config.toml
num_attention_heads = 6
vocab_size = 2048
norm_place = "pre"
tie_word_embeddings = true
parallel_block = false
init_std_o = 0.00677
init_std_up = 0.0253
init_std_down = 0.00239
learning_rate = 0.000335
lr_mult_qkv = 0.4
lr_head = 0.00633
doc_mask = true
Each number is 128 + 24 x the weight over its row's rms, rounded and kept within 0 to 255. Layers, rows and columns count from 0. Numbers have three digits each. The size before them is the row's rms in percent of the matrix's.

# layer 8 MLP up, 1536x384, rms 0.0338, rows 1248-1379, columns 288-335
094:089155118117123121137149098107137103100092140107166137096088110116109122139122097137118090138127161120107160141148084061155105176139140105124149
093:098155156140127147133149087170080159141123127115094131098138132098149107132109113087121113120097136138147108092102129121107155165163150132140116
101:120131159140139122169121119131152138134131111094131131117143139082097104155135115151110127118139102092163136112138107150188145122162110148131090
101:137127124132091131117107093140103150118119123128101147131117138121127125115108121085141099109131130147115077127145139138124122101116132135142153
091:119124122128140131147074142100075146139123093111120105086146133102150179120119157122127125123104132136131085149171121120133128164138119167080087
102:130117122106122132111156146169133140144103160109115128138119130158074095146053150112151135119132147154105101131155119155125119108164128156133138
096:167101097103120118148148128131150129084154140141147165177065122133114108150117123131146129105115156107116129136109110116169141158112118137153161
102:111133136137099143083112112127151143160105143143115157110108113076173123158119129172155084126066133120127160138162166106114121122148128139128095
103:153173118155135122089114136159143147098137103088154135122139090131113124151138129105140086114110119107095091121153107107083108096165132091129126
102:146169081142135153103103149148179121155112158138158145120125101132124119145110161115113139082130102097158115110143156106072145150090162147110119
101:134134141202177183094131136127119131166105132102150149148090101116126100098082146141118151145139126114102122114104121134137116165154155107140159
103:135156146126110128123119133174099117137119171104115158098108105106098159143108136136132117103095141116093140127133115139124082119083147129122148
096:163092129162110106122133147151193137148115141140155148129119135114128104135055089117138116154129105114159074120161151137138093151106115084151139
089:132137128154106177080138156099102124146159104112154115123087136134115135110097122110100132090166066106187090101112137148154156201148088171138158
094:181154170098104135071112128105106135159149126106122164095156142054153156154115121124149134112103145128126153142093111165129137086173123117162148
101:182180136092153133117153148108077151100110171114143127091133143061132127133106110148144114115123138109145160152129113127077099130124139100148138
099:126139138112100133100111111124099113131081095101113131108080152127106065148093134157122146134154129119147132135121111171127094126131113145118130
096:122129132134131100199130124109128165121096123141142135105119127089181178161156123159077101105091115100161122150090148121111106166110083082163139
103:159129101109116131081097114089088136124136153123106109133132136156142111141129112133153130082117119144117120160115083129120141119163150130093110
100:116178117137059177137099101136136108165065089162083126132109135142115112145088147146102135127178120125105148122144099153162165140135119136139117
099:159131162121117145148077123111097144134113116096156166108143135117124126129150136134130116105100127145093097118105145132155139142114110119104183
092:133142112163135139145141111104143144139107128117122106114145114125147096146156149090061117095121138151130153169124136162124116141147131106127093
097:124178102114115131143106135127157119136122118105138183154107146107095137120129172116146073161157045135177093121101168133145105125162136139116165
096:136130125127083144090155087115132109083130160139102094095136099152152174141099123132136114096155121116093110148110129139131142113089119100092157
092:152134110109106164157138090118117148139130088149150134128152172140132151193098150130118151092133111083131108119130058151120127127135108155144088
101:176103152090103158110148128091101124095110140106140145148159154146124117118127174146102128116102123138123143147102146136153137163142137104087148
094:103127093143108152078157125158128126138146156142135127109146149133109125135141174145125127126137103152086101133107115105138149146138132086128148
096:152125132153124139115123099098145145172111118151152122144112150065148097138143149107163133142123133073120106141132116129137107154079149135182139
098:121179131139115161113114153157119092176119116135160105099138126130112104120134186151110122099117133143158129169134159136136137098115136163122138
097:115186112120146117157126123122111116135144099077122141107126134158130116126094169108145104160098120138122172142131137154171126151121150079132129
101:132121119186147155138081096122097146139075085062122144069076145093173142140107135166142171113126164148132078143139168097103126124149143092089146
099:096143109149117134121183122109154140139103169114143108098152144132122137167152120161103125106118123122155120130158131123144150127155128115133146
101:169163139127136136098131114166164124173125151118131170125125101140130106142098125148167108136096128108161112088118098136183166108135115112143129
086:133132133110138126110145156119075126100145107126141119091112118110074110116085181127160129080097104075147127102138155135164120117152148142155088
098:118150117088153118140087099148109156095139137099137102125093094147095149147133161148139105119144166144106107123096108185117135141184127138156101
098:133114145109159126121148126094121137143078167151177132168106128091112133165121133121113141117153128105113168159124145113124175114154111118092135
099:122161134170105138122094120144167101169086126122133122136110134142150126125134176156150104143103155104063135145121123188079132155094148113182114
103:101132143127116136129133132157134116099157165058131109098143118075154098121133119166134102110107106094141139106109145109170127096156081157114106
108:125163155103102148097100115127130144125129177122171159124113136130145099140147147113147137122057126104129099100113104156129129160150120097069162
089:143142123111158137129168168136121129131144109144136138167148135106113107160103125093127140139158145110170159136136102140147192153129130149133132
095:183134146134145136124154113126141147155127109150092145084123112134119117128138145151134119161179089113136126077087135169145136150123096126164113
101:131178129136123085112125111141141135144102125157123124145133135130107098132085164127085140120098150110123116109110149159152166177124119132138135
099:139156125138074145100178119105131139092130155123144169127052114102141112138144121156098131060090112148142144147110109094169097101132114135096123
099:130125113119100154136129142133122121099129130126150168114104119103105171184116111117077157138105122128129140129138086118153140156125149192171166
093:161154106144094131148125154142081124176159181134114134160117111130165107111151120106166153140153142113103131159132104092137161106121159122136124
109:146104091159108126164151072131155155102166087137159147137116116138150112126071154146110151125095143098158089099120107136108112119137127110175107
093:104112124099103085133117146098132154091099137098123133112155120153162132122144132138129104113131120137144142089127105114125119139119124111132123
100:157114120127114108129097114163142142121084136120120097115139108119140150162145116130155150127081094150122130145155128138137124181119103092130148
102:159097065120100159092136123142117150155083177121104106124144152100088096110128111091138142134121135176111097148105103104103167150120185145115127
090:169163124122123139088109184150142098110103134114082132149130089148070132168148165155118137113129135095120146110129109170107116134167104104132107
095:152120098145133149161127102151134129170127159078133137167134109138137097142125123160164173075083131108116162090135127137121105131131092100099150
100:142089150105107119142158135138106112129107119083180116104103083109122124186146180146119081086093100124121119083109150102130142140122111114121127
103:143106124158154146124105146127191158094116121097168131125138089122110099094118138161151143094083115107123127172103123131124122125103132148122108
095:136129095115131113105108179127147138123094161130094124086163115157166096162158184151145113142130139098131127135147109156142159095117151109094128
106:139174110159113088170093156098142135107125115121122139117141117113138197154128101136102146114097093107169138148129131103174144141137150137144124
087:120124085181128177116135103145140149138151140176136118148167112112136111105114096161121145136171086087159143116111134102163102105142125119131123
098:145138122113119139162089080147140133132159175083109120154160123098101116126136162132127120130132120116157117097106129131137106124086148127122154
101:110121158109132075113135128163100130126068113125151111120140060145143129101144130144153165147116108107132074108144141095108179150122130112124149
101:161107113111114111136115138166101109113141170140125125119125132155124163154125156143142126100134111104180126072141136149143147138129168107130086
110:157148103100167163183143108104131114148093139119090107147137122134143111139119107163155090156114142122142120134095127137140099151156177084127133
107:113122151089122148144119092173170129135101133136156106158158152131108110124158110122135124083152104139138139124104138166118126157148126105161115
098:094161138111136089103139152117123112161139140125116162122091157120149105112136143140122115120119127178131149131160143088166128179171201123110125
090:110156103131124160088161138141108137097126132113119138133146128110127104185123152124125126075150098126143157171111049152155117110089178108149114
101:115134162123106140147097116112150118131154138123130168128091116108095107084142134103132101123153141152144131145086122090120128137152167117171149
108:139164105102134125118124163131100144149163098097125157120176154129150111125129128128138145137127123125139107171121119117165085092120135118121158
099:145113121119147097150149155056158132083147179075171126119080127115124107152149129127160116114145109164183144101162129101115112147190136105109138
105:138130088092119141157115132112136156086161132170161134125145117127129110179148155118140100128147144115142109125091111168110122129130162109106149
101:115129106112114152146092134132145134096123115144113153104100125163139139168122087119163119087090146139108130171102114185142120147130123139164093
097:162116139136131111100093146137160148139125143109188125137136176118084153131079117104114127118106119139163082148151153114152107113100159131096114
101:169128113141080164117127152089105138149094097110139095139133105140088115134115138103128126141087132147102079139102122156151105115115120113095172
097:162129147132104135096128156138126110133100123101152160146131106128086112130137152126145124123111137167118131134137105150144112156142097142157076
103:141168116175134079164120115173081170116136139119161152147090137133127130134113121148135130128139113124143138117103121153118090136137177091145107
094:125156124150119075148107128136173149150158106132117078141120114129181101125111124144132072147132104085122102093131152075156145126130139133141099
099:142090143143122125136146113130147122138100101097129131101140145098103147109173196141134132140134093120095170153139171129111141111100141110094132
109:170142128168096129072165150101122144111092110086145124107130158128111151112136123119134103100140126128156164102113158129142105107121097154123119
101:121150110138067142167142088112119123121132132126107132096138143110163070122129129157166131104099183115111145162118127119132123125144120156142104
100:150181066099143147117123121118093161149146125102157118136124137112091132167119177113073121147111098131137164165129144127124120154104131095113146
102:101157127108163144082108133122126158135155130107122115110103134088118155140052094174114140120115094115124162189069139152120100083131080110161083
101:120128134154141124152099146126117123140118123117158147137120118096130122154141096097142041122086106088138176083097090149123144163107140157128092
097:113103145172111149130152135127141125139144109105113113085113138130138122139161115155114096145126109109158152094140077155112194129089127150127118
105:137152144116107140149146108121161159116127142108128102139143124102153114134113135119108123089163126099168159138158124106124144090152098088100141
105:186162135126111093124140155136160140141128090096145167092164139081148144146075126137129145134133121111155131156142097123148107136097100121154154
095:156122076102139163168140130127143115136143108139130080123111176127095170128113133123106149116085138148176168098168116128121118115153111118143117
103:149150089145174164135118099108101115154133140151163139128140124173124171100109135134153159110136099109153120137123143143185127177143144137132160
097:116086074164120091125165096135152119151142117109125171098109145138131123140118120156110125120124131110149183148094151122116145131123125148092141
098:121127125134120128114128139125138123059127152104094141140150117111153105122098142104144121149131102121150083102159082165150100150094148136135144
101:135146128139077111124120118142083127128104135127177095148110131097128100109116120147090133083187155078170129100132124100156109127116127121162166
103:154108137135121145122111116113109130193161158103131117112076113141114135193180129165125156142109101145126091129129132166147089119122136114143083
098:142113097140128119146160165090118133155136156125139130080102115133176113131106155156143074102128077085128152150122117166174144146138143110124154
107:163157137131067140139088123102130155141098160154141129126123145129180088153086093151082131102170149128132115158105160129124141111144113118106106
106:162117124097131106095130134111150167156151167112140094119140102099093127122140150142134084102107124121148134130107136139137109116135144135140149
099:125149153114098081143132119105109129092110096100131117166095166096103107181107155127134118134129104124108114102151080129117140162109123158133132
123:126142155135127088134143090142103113139094136131155153139130163121087110127137150137140082125133151108148173147108134123108166142146134117134095
105:142126105176101132127101176103120176122147134108131135130128087090124122139140150126107113061139133134151143174135123122113150142153140138148140
107:163083150213107154112095125142126156127146118109136153120117076102134142190129153169073132106156106122126148148128135138112156126120189102141148
093:137187117097121124120140123154113115122150132134124147129067115126135097103179093139091140130152103100121139147169099126116110154151136101107081
095:105120107086086131138118129068134129123140101116138137146091132067136180124116167117168134063135121140174132121108137146124097107136144120157109
101:117109115134141153142131117145072114126140121161159112132115127171142095152142091149113109104102155161108166110160122114143163135156165140149110
103:163132136099115123135086155149128132089180148104134149143142157129090137141158161159148106132105075148123162129092069087143108167136109106091109
106:133126154116068146160174137141135184150127131079145162130122139118109132137170129170138119122151142137117160150135125163153129151128109117123117
099:137125128122146153102134123128164137123132144088167121118120150139113122154098108148094144100110086123168155152146150139130109148143139136121130
096:148143137117114098137141138114099126126129169128139149113097149111104126174127176099118141079112154132088157091187130123125147142124145116124106
105:143168122176112167148117081148082159129139172140155143110125136109145122079095086135109080073142126140141167127141103158117105171098078136096161
097:175129150125160113119077164113138135181111128127106102137147138120170097110117118104103094115157126106106150181105125119151101149098153141155151
094:199085137131113149171140112119108110165139115119155149168156124164118125130127166140142112122130144122130100114081139101153116124130175155130138
097:162173106154155153082103117160146125091116127153174125124109146137115126149085141122163099158128159130130150190147130122130089163098100107130124
101:136105113117147110138114113134078123127155131116100149156094147136108117128166152126142104098121093173125078067146110133149153165153079142122122
096:139136138101150122144120131122149137097180151123149168149115138124147106117130106100113127138095118154105149181154133069161131141159136098127089
093:115149097175090160103127120100063141135161136132165124130098145137199090160121148124106093138102126121128091100151120176118137165106150073152144
098:114162130143081095147119096129169146094152166126126153089093168095156111171075104106147139120123070166107126150115152138116136168109114128151057
098:098131150158122111108151111157102158125147117107170118128142099132135087158111107160135099131098106103111105110129111087141141133151122123151106
095:125149094115055138162089139100108119166143121134145132136116118115137100142096186094134118130144097119127159084173106138103149152152147134131126
101:120093093143114128091117094086134156137083129115135172053129152105123111127155154149157099161162129158149128114134106150127099130125136130059098
100:111145132132114179107138086121147136114112106106121145092102151147108139130118192104116138146127118115103123134156137109128103162147168125124114
096:105153097108148049144131129111142148166156108060132172101080148139112118173089117138132139117123133136132099121163144142125088129166105131103085
105:154167145118089105162108091138147150094149149104127125154132148113116159160118127121140144134135175151176112121121123161122098130155137123114125
109:138164109122157142166105088108114143117162136118150124121103092118133104129127141107098150112118066085138128106099135157104080113142132109158118
099:146110119107102124080137127096102123137086144117141117104114133085093101109178127137145111150108096156128125140113082109145142165130158099124122
100:141139127157107132060108139116139143095180093131156165144159151074093156130122135133135079141126119129181127149075105156126171148147123130178143
101:121142135177092111156137126117099118170080159111136122086108121100181103176099101113135121137110124145129153111093111130099135145126150125156143
100:114095093074100162135101082122133109074140139119134141122138168085122147143164119153097137107138104145132076124133108108137126110095110151114103
095:109139089147096110104102109160074106130131110080090153115135145160126167125165131167105113117105127138124119154145151165172147098145108137123124
107:107147143150110138136097138120119118142036107108145173080122114138142090137141084099121153099131119148143127121151149140157140157100183129133105
104:207144112146113166179148112135123111088147170117141072157132110138154100104127097128128092131103131135133137124131103095136122097130146106143107
100:134134097128104081167110140127142099092192125096110145119134183107137091093104107117112062120101101107159110123105145121135078112151170130148165
097:099136099131125082096164169195149155132086167136166154124131129107130131158144121158134058110144143075155136120122083154143128104110165150127099
105:133098119122136158082130146175132146173101159117117134113095130110179105127112186119092117074107085110089152129087111109144103139150122096106106
103:135140122121145139145156122160138136183123092107182135137154124111140119124128119140115130115118112104146116127124134121175112138174125127079122
102:163142110095148101143150071068153115122141156118115098050134137107158128134116088128125154105144157135128106090132086111137119121185186124131133
093:127144122124086177131109096126097152119153097136142148121135095092095146152085156135147131102070093126165171123127138128119149133148149146135140
099:095163097126132140161112118102118141199135156103163165136151095139120096110120104140126124105134094144136128112126100154125087121130097136110131
109:138175130142118114191102107157153136140127144128131173092106104139121129121097133149091096113148131117129134123187140150141115085153165112172145